Weights of a small GPT-style language model, trained from scratch on English Wikipedia.
Architecture: LayerNorm before each block, untied embeddings.
Training: 185M tokens, 11292 steps.
Each number is 50 + 12 x the weight over the matrix's rms, rounded and kept within 0 to 99. Layers, rows and columns count from 0.

# q: layer 2 attention query, 128x128, rms 0.129, rows 48-63, columns 0-127
# k: layer 2 attention key, 128x128, rms 0.132, rows 48-63, columns 0-127
# v: layer 2 attention value, 128x128, rms 0.112, rows 32-42, columns 0-127
# o: layer 2 attention output (transposed), 128x128, rms 0.11, rows 32-42, columns 0-127
q48:65 31 29 60 41 70 63 40 41 35 53 41 43 50 53 35 36 33 66 68 35 48 49 40 42 52 37 51 53 41 37 63 36 47 37 61 49 46 34 56 60 39 62 60 64 83 52 54 57 58 29 48 54 49 46 68 48 43 59 54 55 46 46 46 45 56 34 21 53 38 55 45 44 39 48 56 70 47 47 43 47 42 64 56 40 69 32 56 61 47 61 46 51 43 48 48 54 50 53 55 81 51 57 71 57 57 33 57 29 49 39 43 52 67 30 57 66 41 34 45 47 52 70 51 53 55 44 46
k48:52 52 60 39 53 36 51 40 42 55 58 58 40 61 47 31 41 60 46 58 47 51 47 52 45 47 39 32 75 47 63 43 42 61 51 65 57 50 38 51 48 45 55 53 63 64 61 59 59 57 70 47 39 51 61 36 50 56 46 72 51 43 28 49 41 57 60 68 42 55 30 39 57 39 36 36 58 48 61 40 52 53 36 53 78 35 42 56 39 49 40 44 47 49 49 57 60 35 49 49 50 54 36 49 35 59 64 46 49 35 41 55 27 69 63 66 61 57 56 57 60 38 57 45 47 53 43 47
q49:62 45 58 44 71 39 58 56 65 50 53 66 61 42 46 61 41 56 49 63 50 61 39 55 73 40 66 52 33 56 27 55 31 37 57 56 57 37 51 23 55 42 60 32 39 41 53 80 35 74 35 32 70 46 38 35 53 50 49 63 49 59 59 63 37 44 31 35 60 54 47 58 58 84 57 39 47 47 40 49 65 50 57 46 35 63 43 45 36 38 34 58 58 38 41 35 44 40 40 68 57 58 53 53 67 57 29 39 35 49 56 50 71 34 55 49 39 48 63 46 27 73 65 57 45 47 61 57
k49:74 54 63 56 62 57 52 43 57 65 41 53 44 42 50 66 42 52 48 42 76 47 41 52 63 59 49 27 36 69 56 43 59 36 42 49 60 38 70 49 54 47 56 49 43 33 57 52 24 58 71 58 35 67 37 35 51 36 43 46 59 69 48 54 47 45 61 54 54 27 49 61 61 58 67 56 31 39 56 56 45 38 48 56 56 52 45 46 60 46 49 60 51 47 75 61 39 39 48 41 58 39 61 36 54 53 66 62 65 32 42 34 32 06 40 62 48 52 54 38 50 52 43 35 41 45 42 26
q50:58 38 63 59 44 59 51 46 35 53 62 26 35 67 64 61 51 31 67 76 43 58 53 35 43 59 40 47 49 51 48 75 51 41 61 59 55 51 43 48 52 62 51 49 63 54 29 52 66 50 19 62 45 75 50 51 64 60 58 56 51 48 51 43 40 57 28 19 46 72 58 44 30 55 42 47 57 64 61 44 48 53 49 56 44 63 48 41 67 31 38 37 57 34 46 53 43 36 40 36 63 45 54 58 54 61 40 35 45 49 62 62 62 60 47 63 58 33 52 36 47 41 45 34 61 69 37 45
k50:46 51 75 51 46 44 57 40 55 46 49 67 14 44 53 47 32 65 40 68 47 46 39 59 39 47 29 41 56 46 59 46 36 50 45 51 70 49 59 45 52 56 51 50 71 63 64 40 62 60 48 41 50 36 47 42 49 50 58 45 30 49 56 51 35 43 36 42 45 41 48 48 71 63 57 44 53 43 48 53 46 57 32 44 45 51 50 55 37 43 36 27 66 53 43 51 45 49 44 68 52 54 32 48 32 71 53 63 40 43 45 58 43 65 39 40 57 71 53 59 51 39 53 65 40 37 48 51
q51:41 63 63 63 42 48 44 49 59 41 67 40 47 59 55 51 51 52 53 77 35 55 56 45 63 44 38 55 37 64 72 50 75 52 59 47 45 48 42 47 50 38 44 60 40 45 22 59 49 42 63 69 40 51 42 29 43 52 76 52 48 47 43 55 62 44 26 46 59 65 67 45 56 52 29 44 37 59 39 76 49 44 37 28 46 62 45 47 42 40 38 37 48 65 42 57 52 62 53 46 55 59 43 57 61 55 52 50 64 64 36 51 59 64 49 29 59 59 44 53 40 60 56 65 45 42 36 62
k51:59 77 69 57 39 50 52 45 53 26 59 53 45 42 67 64 60 37 57 49 43 32 57 54 49 61 25 39 34 68 61 33 60 71 45 49 61 38 34 60 40 37 40 56 41 16 51 34 39 40 66 50 52 44 40 44 47 46 44 48 50 65 60 64 55 48 36 52 47 34 55 46 66 44 39 63 60 58 48 63 58 21 39 47 54 48 38 54 55 50 54 37 69 39 43 55 45 70 61 32 46 47 44 50 70 51 39 60 52 65 72 66 58 71 55 54 48 55 47 54 52 58 47 42 53 47 59 39
q52:57 47 52 42 36 41 53 38 47 48 63 62 53 62 41 37 41 46 46 52 57 59 50 41 35 57 52 56 46 49 52 65 37 62 40 54 35 65 49 51 45 51 50 46 53 50 43 61 65 37 48 42 47 59 64 62 53 48 53 51 54 54 52 58 48 58 42 53 34 75 44 52 54 42 52 53 38 53 60 41 40 63 80 59 45 76 43 56 45 47 38 53 33 55 36 49 45 36 69 49 47 42 64 71 53 50 66 32 65 42 36 27 49 45 36 42 46 61 51 55 46 64 28 34 49 57 57 52
k52:50 62 75 52 57 63 28 43 41 54 42 34 63 64 51 58 47 46 46 43 55 55 52 55 41 60 46 64 41 58 54 35 48 46 48 53 57 49 44 45 44 55 48 31 51 47 60 60 58 54 43 49 55 49 47 39 67 61 63 34 31 49 47 53 37 52 51 37 55 53 45 38 55 54 56 42 50 72 48 49 60 42 51 55 37 45 49 42 61 51 53 52 53 48 48 66 55 45 47 55 44 49 44 44 59 56 35 69 29 48 62 60 40 62 54 48 47 60 43 43 53 53 59 41 53 59 52 39
q53:57 70 62 63 46 57 47 40 47 55 55 36 29 53 60 55 53 47 46 63 44 54 52 44 48 71 41 49 55 44 46 48 52 54 68 40 60 56 52 43 36 51 62 51 40 35 41 68 46 44 37 60 41 63 49 35 60 15 28 50 39 40 62 49 53 42 54 45 45 37 43 44 57 54 56 49 39 49 52 56 60 37 46 48 41 39 57 51 43 53 44 44 54 52 42 73 53 52 18 67 53 53 42 58 49 57 66 51 70 56 61 54 56 53 52 50 40 46 53 52 58 37 49 42 53 62 46 46
k53:37 47 63 51 55 44 50 49 64 47 64 61 37 46 50 61 40 69 56 51 49 52 55 51 58 53 55 41 40 38 48 54 52 58 42 49 48 54 44 54 49 44 58 46 47 50 54 41 56 45 45 51 37 51 52 44 47 45 50 46 59 43 47 46 47 41 53 57 56 27 71 50 43 58 57 57 66 56 44 52 51 56 39 45 52 63 61 64 36 46 54 53 42 37 49 49 57 38 54 45 46 40 32 53 50 48 46 66 60 69 56 55 62 27 48 32 37 50 36 47 46 49 59 58 67 51 70 35
q54:47 37 49 47 55 66 53 69 62 57 28 62 65 43 32 49 29 73 46 25 47 38 30 59 51 44 58 56 62 68 50 48 62 59 41 56 37 46 67 38 67 57 52 52 37 65 72 46 32 50 54 44 55 47 32 52 43 54 47 39 53 45 35 57 58 50 43 59 48 35 47 56 36 43 60 41 40 47 50 41 42 57 50 60 47 45 62 51 45 44 64 60 60 61 69 36 38 53 67 49 36 59 40 31 48 52 34 40 43 44 70 46 48 48 57 48 53 54 57 62 70 53 54 44 45 21 68 45
k54:68 30 33 53 48 46 66 63 46 48 51 49 59 53 38 61 53 47 51 54 58 59 50 39 62 52 60 62 51 48 56 62 41 45 71 49 23 56 72 49 32 37 39 55 62 42 36 59 48 44 40 42 55 60 52 63 60 67 52 52 50 66 53 45 61 55 54 60 55 55 48 59 54 57 40 40 22 39 55 58 56 71 62 49 40 37 50 59 52 51 41 44 25 65 56 53 34 55 65 52 56 57 73 46 52 50 30 48 46 51 38 29 42 25 54 58 53 32 42 43 43 49 48 41 42 65 45 83
q55:41 58 48 46 42 47 51 54 41 64 44 73 50 51 26 57 48 87 47 39 51 61 41 68 52 47 46 37 61 55 67 35 54 59 53 45 48 61 59 43 38 39 48 42 41 31 56 62 44 33 45 64 48 61 44 47 67 34 42 58 62 49 42 53 55 53 52 73 48 42 33 57 46 48 45 46 27 51 55 78 47 31 43 55 55 26 54 54 51 57 54 57 38 74 66 64 46 61 34 55 32 60 50 29 51 40 69 46 52 42 48 40 55 40 54 36 37 70 41 67 67 61 51 44 33 56 57 54
k55:47 55 35 63 57 58 61 57 46 46 46 43 48 61 69 72 31 41 55 49 56 47 45 42 69 56 67 54 55 52 62 45 46 55 62 48 44 77 35 56 46 33 49 55 47 43 45 43 64 50 55 33 49 40 44 44 47 57 33 47 51 65 57 45 53 39 53 44 55 40 86 53 40 54 52 60 47 49 48 35 47 37 56 49 36 51 64 55 45 51 57 54 48 52 48 62 50 56 35 40 43 57 57 59 64 33 26 59 43 67 59 54 51 35 57 40 38 44 54 35 45 57 38 54 70 67 59 56
q56:59 44 70 64 35 55 68 51 46 77 56 30 48 48 34 71 46 63 51 67 50 57 33 55 59 53 53 77 51 44 37 45 32 52 64 47 64 44 65 25 49 48 50 39 56 41 61 39 69 64 26 52 52 49 68 23 41 38 32 64 53 36 48 52 36 40 47 40 65 56 54 62 54 62 63 46 45 54 57 44 57 48 46 50 38 27 52 40 42 36 39 41 67 49 40 48 53 37 19 48 51 44 49 57 60 51 39 34 28 55 70 58 59 34 52 56 51 39 74 45 57 27 49 43 72 84 52 48
k56:62 39 50 30 63 76 67 62 61 40 40 52 61 54 39 61 25 67 48 43 54 53 38 40 51 51 60 47 30 39 68 54 36 37 51 49 44 49 66 36 66 61 47 52 45 57 60 54 44 56 54 56 61 44 51 38 60 32 31 41 48 46 46 49 48 44 48 54 49 24 64 64 48 69 72 58 36 27 51 45 39 69 15 47 47 51 35 56 59 65 54 49 32 47 70 64 51 29 39 61 50 36 60 37 42 59 64 69 49 47 50 34 39 25 42 44 56 51 46 52 56 65 53 50 58 41 68 57
q57:49 46 45 46 56 54 43 48 54 48 36 46 52 46 52 35 53 18 68 40 41 55 44 41 51 67 50 65 53 53 54 57 66 47 52 45 35 36 44 37 57 81 55 54 55 56 63 43 44 46 58 52 49 45 43 31 39 53 38 55 49 57 58 40 62 21 38 54 45 40 64 51 47 51 67 47 42 45 55 52 39 58 48 44 39 45 58 47 61 48 53 56 43 56 60 60 60 41 49 58 54 36 33 68 55 36 73 53 57 53 68 42 54 70 65 41 40 26 54 59 74 52 45 42 53 55 52 56
k57:54 60 35 52 54 44 44 53 44 51 60 53 40 45 51 40 58 62 54 50 35 57 68 37 49 53 61 36 53 31 50 68 50 49 57 52 35 50 53 38 51 45 42 46 36 50 43 67 47 54 50 62 50 79 50 58 57 54 53 41 54 62 58 48 57 56 59 45 51 42 58 46 40 59 38 46 42 47 48 45 55 63 53 60 43 48 37 62 35 41 60 32 38 58 31 46 56 37 58 64 44 60 53 49 38 59 33 63 35 52 14 38 44 43 34 57 46 46 40 47 42 23 46 64 48 62 53 69
q58:63 59 61 29 47 41 38 56 59 56 58 52 60 20 53 59 58 55 45 59 39 55 50 55 61 57 45 57 43 28 47 42 64 56 51 43 66 57 60 49 41 68 33 33 60 46 47 41 42 73 68 50 61 48 58 55 41 53 40 64 49 41 48 44 56 48 83 37 58 63 41 57 52 63 62 62 49 72 50 52 37 46 68 33 38 31 43 43 43 52 53 45 62 37 44 53 50 29 35 53 34 35 62 34 48 48 55 41 38 39 56 51 55 39 54 43 34 32 61 43 44 49 34 55 60 64 44 76
k58:52 57 46 39 56 52 54 48 47 33 58 53 62 35 33 54 51 60 54 39 39 42 41 43 74 47 62 75 34 46 52 50 57 32 56 47 64 31 50 48 55 66 56 42 37 52 42 42 52 41 45 54 61 66 46 39 36 35 43 47 55 70 57 53 49 59 66 46 52 49 37 64 42 32 61 46 39 49 48 51 47 55 40 52 34 51 53 34 84 47 55 68 64 47 60 38 49 59 58 51 54 70 57 44 49 52 75 52 55 39 56 63 55 24 37 55 47 45 62 21 56 56 52 54 34 41 52 52
q59:38 49 41 46 37 60 36 52 39 57 61 56 52 45 47 88 45 62 42 25 71 47 62 55 75 66 56 32 38 60 62 27 48 45 60 49 62 47 48 39 36 49 38 48 38 61 51 48 52 45 49 34 37 33 29 38 58 65 47 35 39 45 47 63 68 63 59 67 62 31 39 53 55 41 48 54 59 48 45 59 44 49 31 52 54 54 68 67 57 70 55 56 48 61 71 57 35 60 38 42 40 62 66 14 49 48 31 57 49 51 43 47 34 43 55 45 49 52 48 63 58 58 44 49 40 43 59 68
k59:42 34 26 39 46 45 57 57 53 51 37 35 45 41 39 33 61 37 59 42 55 47 55 73 44 36 61 44 76 56 46 57 43 33 40 53 52 37 43 45 43 29 45 47 54 62 54 45 64 39 44 48 51 50 57 54 49 42 38 59 48 53 60 55 64 41 43 52 40 57 63 49 54 41 48 54 46 69 61 51 63 55 77 68 40 63 71 44 33 45 33 63 38 58 44 34 48 56 33 56 59 51 63 51 69 35 70 44 56 51 60 47 67 38 70 59 46 32 52 52 46 66 51 42 53 80 51 50
q60:40 48 35 41 48 44 61 45 45 49 40 23 36 53 56 49 44 44 62 57 39 50 46 42 20 66 34 67 47 59 46 51 43 48 45 43 54 51 53 51 54 65 61 55 50 49 48 33 24 68 32 68 44 54 66 42 44 70 33 64 57 47 62 66 48 28 68 37 57 27 59 50 37 45 60 52 70 46 51 53 42 60 51 34 33 36 49 38 64 51 70 40 63 27 59 55 38 59 50 77 62 40 29 75 40 51 49 49 52 52 56 79 46 54 49 57 60 38 45 45 38 32 40 46 54 66 57 41
k60:39 52 46 52 55 47 68 54 61 42 52 64 56 39 51 34 43 58 32 54 36 66 55 28 43 48 42 50 63 40 46 63 47 60 46 49 42 38 69 35 52 70 45 43 58 58 35 68 53 47 54 46 43 68 62 63 41 39 39 54 64 49 44 43 43 48 51 76 58 57 56 24 51 47 46 34 50 49 49 72 71 63 42 53 57 70 41 56 41 56 42 31 62 55 24 49 59 35 64 60 60 46 46 54 41 49 39 55 53 65 28 43 34 60 33 44 47 53 33 61 62 20 57 58 46 38 45 56
q61:48 35 47 33 22 58 52 58 50 48 43 69 58 64 10 52 62 81 52 51 23 54 30 81 42 38 51 66 65 66 62 35 51 56 40 66 43 50 47 45 63 29 26 58 58 59 73 36 60 68 65 62 53 53 56 32 42 55 61 51 62 46 35 56 57 47 33 41 52 56 47 62 39 37 23 49 56 50 41 61 49 40 60 43 55 64 36 38 52 44 60 52 44 69 57 47 58 51 61 42 51 56 50 43 24 58 57 49 28 41 40 38 51 56 52 42 51 63 49 55 60 56 53 49 52 55 53 58
k61:59 67 34 34 55 58 76 51 32 31 44 36 91 59 59 62 51 31 53 46 52 51 31 40 63 52 60 48 55 51 72 48 35 75 64 60 53 72 46 48 42 31 41 56 49 39 44 56 42 56 70 54 59 35 48 33 59 67 47 50 49 70 49 64 69 55 46 54 52 48 60 53 43 39 33 50 37 52 50 47 50 24 35 49 52 42 17 47 67 64 45 54 45 61 61 71 32 79 53 59 33 59 60 39 38 46 59 44 39 71 43 64 40 69 59 61 69 49 45 55 54 62 41 39 36 38 33 51
q62:68 42 39 56 51 53 69 42 57 50 63 32 42 54 61 62 34 36 55 56 46 64 54 39 49 65 55 57 50 53 38 56 36 60 57 60 65 45 60 64 37 65 51 65 50 61 45 48 42 47 53 38 37 45 57 60 31 33 60 39 49 60 41 44 34 45 71 55 52 54 36 28 49 46 55 45 42 46 52 41 50 51 54 46 52 55 52 51 54 36 33 48 52 31 36 42 50 40 42 47 82 45 50 57 74 54 52 33 62 53 59 52 59 56 39 41 68 33 70 51 48 42 54 38 61 67 47 72
k62:53 40 57 36 53 49 34 47 53 49 50 33 21 57 36 52 43 70 46 36 45 65 56 52 43 58 62 50 41 61 57 42 50 47 53 63 53 50 58 45 44 62 39 54 60 61 48 60 47 44 57 55 50 57 33 34 54 49 51 47 38 45 46 48 52 46 55 60 51 44 28 40 51 60 53 50 42 53 38 39 55 39 31 49 51 67 66 37 45 47 55 20 41 46 62 32 62 29 74 42 56 44 56 57 36 60 49 57 45 52 72 37 47 50 66 53 54 55 60 70 55 56 61 59 50 53 66 46
q63:47 42 62 24 61 55 55 44 36 38 42 64 43 56 57 25 43 31 44 50 63 52 55 46 25 57 75 53 47 49 51 57 48 51 68 73 46 42 40 65 31 70 44 58 56 53 45 67 60 55 80 51 49 67 73 61 51 37 30 41 53 53 46 48 51 68 66 63 35 57 53 19 49 43 32 53 51 55 52 24 52 60 35 43 58 62 50 34 40 49 57 41 45 43 35 49 45 44 68 33 62 51 50 71 52 60 82 47 60 42 65 53 45 69 54 54 37 46 58 55 67 59 34 37 44 40 39 51
k63:49 47 50 55 44 37 33 55 54 56 61 42 40 55 40 45 73 58 39 55 49 54 55 48 55 42 50 49 29 44 47 49 53 60 50 52 56 46 37 43 52 77 50 52 54 31 46 59 38 43 29 52 55 50 41 36 51 66 90 37 44 52 48 58 47 47 32 35 62 55 45 53 34 58 52 41 42 70 45 62 41 30 74 47 43 48 53 46 24 64 51 36 38 39 49 45 55 48 67 52 58 35 28 83 35 49 53 53 26 46 51 51 74 58 63 66 47 61 43 38 44 47 39 65 55 55 58 47
v32:53 47 60 50 50 44 57 46 62 49 70 61 44 57 31 58 43 62 48 50 55 59 51 50 50 67 50 53 53 60 44 55 39 46 39 47 45 57 49 35 47 53 53 31 43 32 55 82 57 35 57 56 53 46 46 50 40 30 53 45 38 46 51 57 46 40 37 43 67 60 58 47 66 58 61 36 21 41 42 37 56 63 49 49 46 71 53 48 46 54 52 46 44 50 54 59 59 56 37 47 48 50 49 45 52 67 50 48 54 55 63 47 68 50 56 43 51 58 66 48 61 72 58 42 41 41 45 53
o32:61 55 37 55 65 47 53 51 59 51 35 49 51 54 46 49 67 60 42 42 55 41 54 75 50 35 41 56 40 45 52 42 61 60 55 54 50 42 49 48 42 45 36 59 42 81 56 47 35 54 54 43 35 52 48 54 49 42 45 63 52 37 57 58 31 52 50 56 57 42 47 53 48 33 50 49 41 53 53 60 46 34 45 64 57 45 26 42 59 55 45 63 40 60 61 56 62 49 72 62 36 51 50 58 51 54 42 54 36 48 43 51 56 33 40 49 49 47 50 53 55 38 42 64 54 41 57 59
v33:51 49 53 48 48 62 43 47 60 40 60 64 28 49 47 51 47 58 62 42 49 48 55 56 45 74 58 45 40 32 34 62 58 46 49 44 66 40 62 34 53 56 36 48 53 39 68 67 49 47 50 55 49 48 55 43 44 42 57 60 46 46 51 51 56 44 35 62 50 61 50 52 60 45 43 47 38 56 49 51 46 59 58 56 47 46 51 53 46 58 43 49 65 56 50 28 59 51 48 44 42 35 43 23 42 67 61 48 43 44 58 51 56 54 64 50 58 62 53 51 50 53 48 48 37 60 50 35
o33:37 48 54 44 55 41 48 61 51 53 42 56 63 57 46 51 69 61 33 31 54 40 47 87 37 27 53 48 47 61 60 37 56 61 48 56 37 51 64 63 42 40 39 48 48 40 45 48 49 57 59 46 55 50 46 64 55 62 41 60 62 41 47 51 41 56 58 63 43 50 52 49 46 47 45 56 39 38 62 64 55 42 43 59 65 59 43 48 55 67 42 56 48 61 69 40 51 52 62 53 36 65 53 39 36 41 50 36 35 48 45 48 53 32 43 40 48 59 36 54 49 58 50 53 40 39 52 51
v34:54 51 37 46 47 34 50 44 44 66 53 54 67 58 45 51 38 59 49 48 49 70 48 47 45 53 19 70 62 55 55 57 59 56 39 46 43 55 49 39 35 54 47 50 45 44 40 42 39 46 48 44 55 50 44 49 54 71 42 39 57 31 38 54 41 57 56 65 57 43 36 56 39 33 58 60 63 57 56 46 61 46 53 75 57 48 46 46 59 53 33 46 41 43 54 41 41 55 47 45 53 30 59 57 76 51 50 48 49 48 51 51 53 40 61 44 43 46 46 60 51 47 49 69 55 37 56 52
o34:55 38 56 51 51 69 46 54 48 48 39 38 59 46 54 54 32 50 45 60 56 44 50 34 47 74 40 55 58 60 33 34 39 37 36 36 58 51 50 34 64 58 63 65 69 63 40 53 61 51 40 62 43 65 54 28 38 42 52 53 42 39 46 49 56 58 49 54 49 51 48 65 52 54 63 40 37 48 38 44 45 58 38 49 64 55 41 49 48 52 55 33 57 44 46 57 63 42 43 54 56 31 62 59 45 62 56 36 39 43 50 54 55 35 73 50 56 42 68 60 63 31 36 46 56 63 44 66
v35:53 41 48 55 48 40 58 61 39 62 35 34 50 27 57 38 49 47 42 43 46 39 51 50 64 28 44 47 46 60 51 53 39 54 58 57 43 45 44 68 48 43 65 62 48 59 51 34 53 62 50 45 43 52 48 55 54 55 38 52 52 55 54 56 56 61 58 50 36 36 48 48 31 49 52 53 63 52 54 55 49 45 44 41 54 46 45 41 53 47 45 58 50 52 50 51 50 49 55 59 45 61 51 66 48 43 54 49 64 55 45 51 55 52 38 47 46 48 46 47 45 32 55 54 54 47 54 45
o35:56 51 47 53 42 51 53 32 45 47 58 47 44 47 56 54 31 40 65 63 38 66 54 23 48 65 53 48 50 43 42 66 36 54 52 42 66 59 45 49 54 65 65 41 59 42 59 60 49 40 49 52 54 47 44 45 49 43 64 36 46 60 38 50 67 44 50 44 55 52 50 49 61 55 45 48 63 59 46 36 46 56 65 40 36 46 63 55 38 46 50 52 56 44 41 49 52 44 36 44 63 46 52 49 59 48 51 57 57 50 49 54 42 69 52 61 49 42 46 53 44 52 43 45 50 55 46 43
v36:51 59 54 65 51 71 49 51 42 46 49 56 29 36 35 53 78 54 60 40 41 49 58 52 32 54 39 31 52 57 46 48 18 48 52 32 41 63 42 45 55 51 58 57 47 76 31 31 57 40 42 63 61 31 57 60 48 42 46 53 54 34 53 41 51 57 42 30 63 38 57 64 50 60 55 55 60 36 41 64 47 48 36 37 53 47 47 52 49 57 48 52 49 46 54 64 53 51 42 59 48 60 54 47 47 35 36 45 49 46 78 64 56 54 50 52 63 31 47 49 37 57 53 37 44 39 40 57
o36:60 56 49 34 57 63 46 48 50 40 35 57 52 53 39 34 40 53 52 49 59 58 56 54 39 55 65 55 64 40 45 60 68 61 54 52 67 51 43 41 52 44 51 37 45 36 57 44 36 59 41 49 52 36 52 62 54 42 63 41 38 70 44 69 46 51 52 45 50 40 57 21 34 51 59 49 68 42 42 54 37 54 77 36 31 42 64 60 58 41 54 68 56 53 27 53 46 51 58 47 41 56 57 46 44 34 74 56 63 55 54 52 44 50 49 51 49 40 52 41 38 45 46 39 59 48 37 41
v37:61 58 43 45 49 46 46 38 32 75 51 50 44 46 30 51 75 43 41 43 71 58 45 47 51 64 50 50 55 63 59 51 40 51 58 51 26 65 34 49 29 47 73 52 48 38 35 64 44 51 37 50 50 32 46 39 66 48 59 44 58 41 62 46 55 46 34 59 58 37 40 62 34 48 53 60 51 58 62 57 56 48 41 40 57 49 52 42 53 45 43 56 42 55 54 63 23 49 46 48 68 47 59 57 60 44 62 42 56 61 38 47 51 56 51 45 46 46 43 53 49 52 77 30 53 59 40 48
o37:36 49 58 79 42 61 52 46 61 45 40 48 70 50 68 49 32 31 68 51 47 50 53 42 35 56 56 61 51 30 37 43 47 46 53 53 57 36 41 29 69 50 65 70 71 45 57 53 46 51 24 36 45 52 57 38 41 32 72 54 58 46 43 29 46 57 38 45 44 54 44 56 35 49 60 43 50 56 42 44 66 57 55 45 62 57 52 42 48 42 41 36 54 47 33 48 53 41 54 48 53 36 63 70 56 36 52 45 50 35 58 60 47 54 73 57 51 43 61 59 51 42 56 57 59 62 67 53
v38:59 54 34 53 50 57 41 52 48 74 42 56 66 56 44 46 28 51 48 66 32 60 58 44 44 23 30 48 55 45 51 56 62 47 59 38 29 44 33 62 48 41 57 61 49 53 50 42 42 66 60 35 62 44 53 52 51 61 63 49 58 40 36 41 44 52 42 55 42 62 48 59 33 48 43 69 63 41 55 72 51 44 42 59 56 36 51 40 54 48 41 56 41 42 52 47 53 53 53 55 47 48 47 60 63 46 60 63 56 46 58 48 38 66 43 48 40 54 44 48 43 15 53 55 56 44 60 64
o38:43 46 61 41 62 57 37 52 49 42 43 44 60 59 53 42 15 50 55 42 63 52 46 25 54 70 51 53 60 64 21 48 56 48 35 49 43 38 58 54 56 63 65 44 56 45 47 53 65 44 49 36 53 65 45 35 49 49 58 49 45 51 46 64 63 58 49 67 47 42 45 46 47 62 52 46 69 48 53 48 64 68 42 41 54 57 67 62 52 48 52 35 49 46 41 45 55 44 34 56 42 40 60 44 41 48 51 56 37 41 51 49 60 60 52 48 61 33 57 60 61 35 47 38 48 60 43 43
v39:41 37 47 57 57 22 40 58 34 50 35 42 74 61 61 57 51 60 41 38 53 32 44 48 40 69 45 41 55 66 34 46 79 61 47 61 43 50 59 71 41 52 61 58 56 40 39 42 45 52 59 42 45 66 59 65 62 75 44 46 57 42 46 43 48 76 72 68 28 46 24 24 46 50 54 62 39 58 46 36 51 49 56 58 52 46 56 48 59 36 61 43 38 51 46 24 45 39 82 37 71 42 53 58 45 66 35 33 35 39 45 49 54 58 55 48 45 57 40 53 39 51 53 64 49 55 53 23
o39:33 36 60 42 27 76 59 35 26 64 66 47 36 30 69 79 60 52 51 67 52 56 23 39 52 66 41 50 49 63 65 29 35 28 52 33 55 66 54 48 47 67 47 56 61 36 41 43 49 68 46 65 58 72 68 37 42 54 44 34 70 52 29 53 46 53 35 50 62 50 40 69 53 47 47 76 46 71 37 40 49 59 39 44 51 50 61 53 46 41 51 41 39 32 40 57 23 45 22 42 65 27 57 36 55 79 48 48 48 60 57 49 35 43 76 34 44 60 64 56 60 66 44 66 44 74 47 53
v40:52 61 59 46 52 46 55 50 57 61 38 31 68 41 56 48 64 38 45 53 51 59 48 50 49 51 64 59 35 66 63 38 41 31 56 61 57 51 42 46 35 34 48 41 44 57 62 73 72 60 42 48 46 56 62 26 43 53 41 38 46 60 42 52 56 52 43 45 47 50 38 51 52 24 64 54 48 62 39 59 48 43 42 31 49 43 53 44 60 58 59 61 35 47 48 55 51 44 31 61 59 36 72 64 59 40 64 57 50 57 67 53 38 41 30 47 34 48 33 49 61 49 48 43 68 27 65 54
o40:35 55 41 67 53 56 50 43 53 35 56 48 74 62 33 63 42 35 64 49 51 44 52 49 48 49 54 72 37 47 40 57 28 70 57 63 60 46 47 40 47 53 22 24 46 50 59 44 45 26 52 53 39 51 55 51 58 27 43 51 54 43 52 52 54 64 54 38 38 56 45 36 42 42 55 36 69 58 56 33 55 46 66 49 54 49 36 48 47 56 57 51 48 63 67 50 51 57 55 63 54 54 21 59 62 47 59 45 77 54 44 46 55 51 56 48 47 34 59 44 40 44 65 28 58 56 58 49
v41:49 53 56 57 53 35 51 50 40 52 47 53 63 69 47 50 39 58 39 50 45 32 43 44 51 30 38 56 56 58 48 47 59 51 52 54 33 61 41 58 49 57 67 56 45 38 38 50 40 47 56 44 53 55 53 68 51 53 49 42 62 46 49 40 55 62 50 59 39 47 40 48 33 45 47 66 38 63 45 46 52 37 31 58 60 59 58 45 51 36 61 49 57 46 51 35 43 48 65 47 46 49 51 65 50 56 61 51 54 55 52 53 77 60 42 46 30 67 45 55 37 49 63 66 53 42 58 50
o41:57 34 59 43 35 62 50 31 39 54 58 51 35 41 69 58 26 47 65 61 62 68 37 32 58 64 37 58 46 62 45 46 46 44 51 43 58 50 52 51 52 69 55 49 61 56 42 54 52 67 33 67 53 61 50 32 48 53 63 33 58 51 32 50 55 52 43 53 59 46 34 65 51 52 53 55 45 63 48 44 51 68 40 47 51 42 67 50 51 35 55 47 40 34 31 42 35 39 35 42 52 21 68 44 60 67 57 55 50 45 48 57 48 53 68 49 44 49 58 65 61 48 36 49 43 68 52 62
v42:37 38 53 52 52 48 54 46 37 53 31 50 56 53 48 50 65 46 46 42 44 66 47 56 49 32 50 67 49 62 48 38 61 59 45 40 58 48 44 52 56 70 44 23 45 55 40 29 57 42 43 52 59 44 43 42 61 50 48 47 50 52 55 46 42 57 48 51 36 46 57 54 41 49 68 55 60 64 44 47 62 49 51 52 59 54 47 54 59 44 44 46 42 53 42 56 67 60 51 39 64 49 39 73 59 44 29 56 49 52 60 46 65 40 49 53 69 31 53 53 68 64 61 50 71 42 50 52
o42:49 50 37 57 51 61 63 30 41 53 47 47 50 46 40 44 55 56 37 60 51 60 60 42 50 59 33 48 66 47 51 55 39 41 70 54 64 43 53 43 44 47 49 46 29 62 58 61 45 53 53 52 48 59 56 43 52 71 42 45 36 54 56 49 55 37 48 43 54 53 64 48 37 53 69 40 45 61 37 47 50 56 54 46 48 40 55 45 38 50 49 51 56 35 47 67 49 65 44 55 65 49 51 52 55 44 64 50 39 59 43 53 44 45 62 44 66 52 47 41 50 35 53 26 46 51 63 59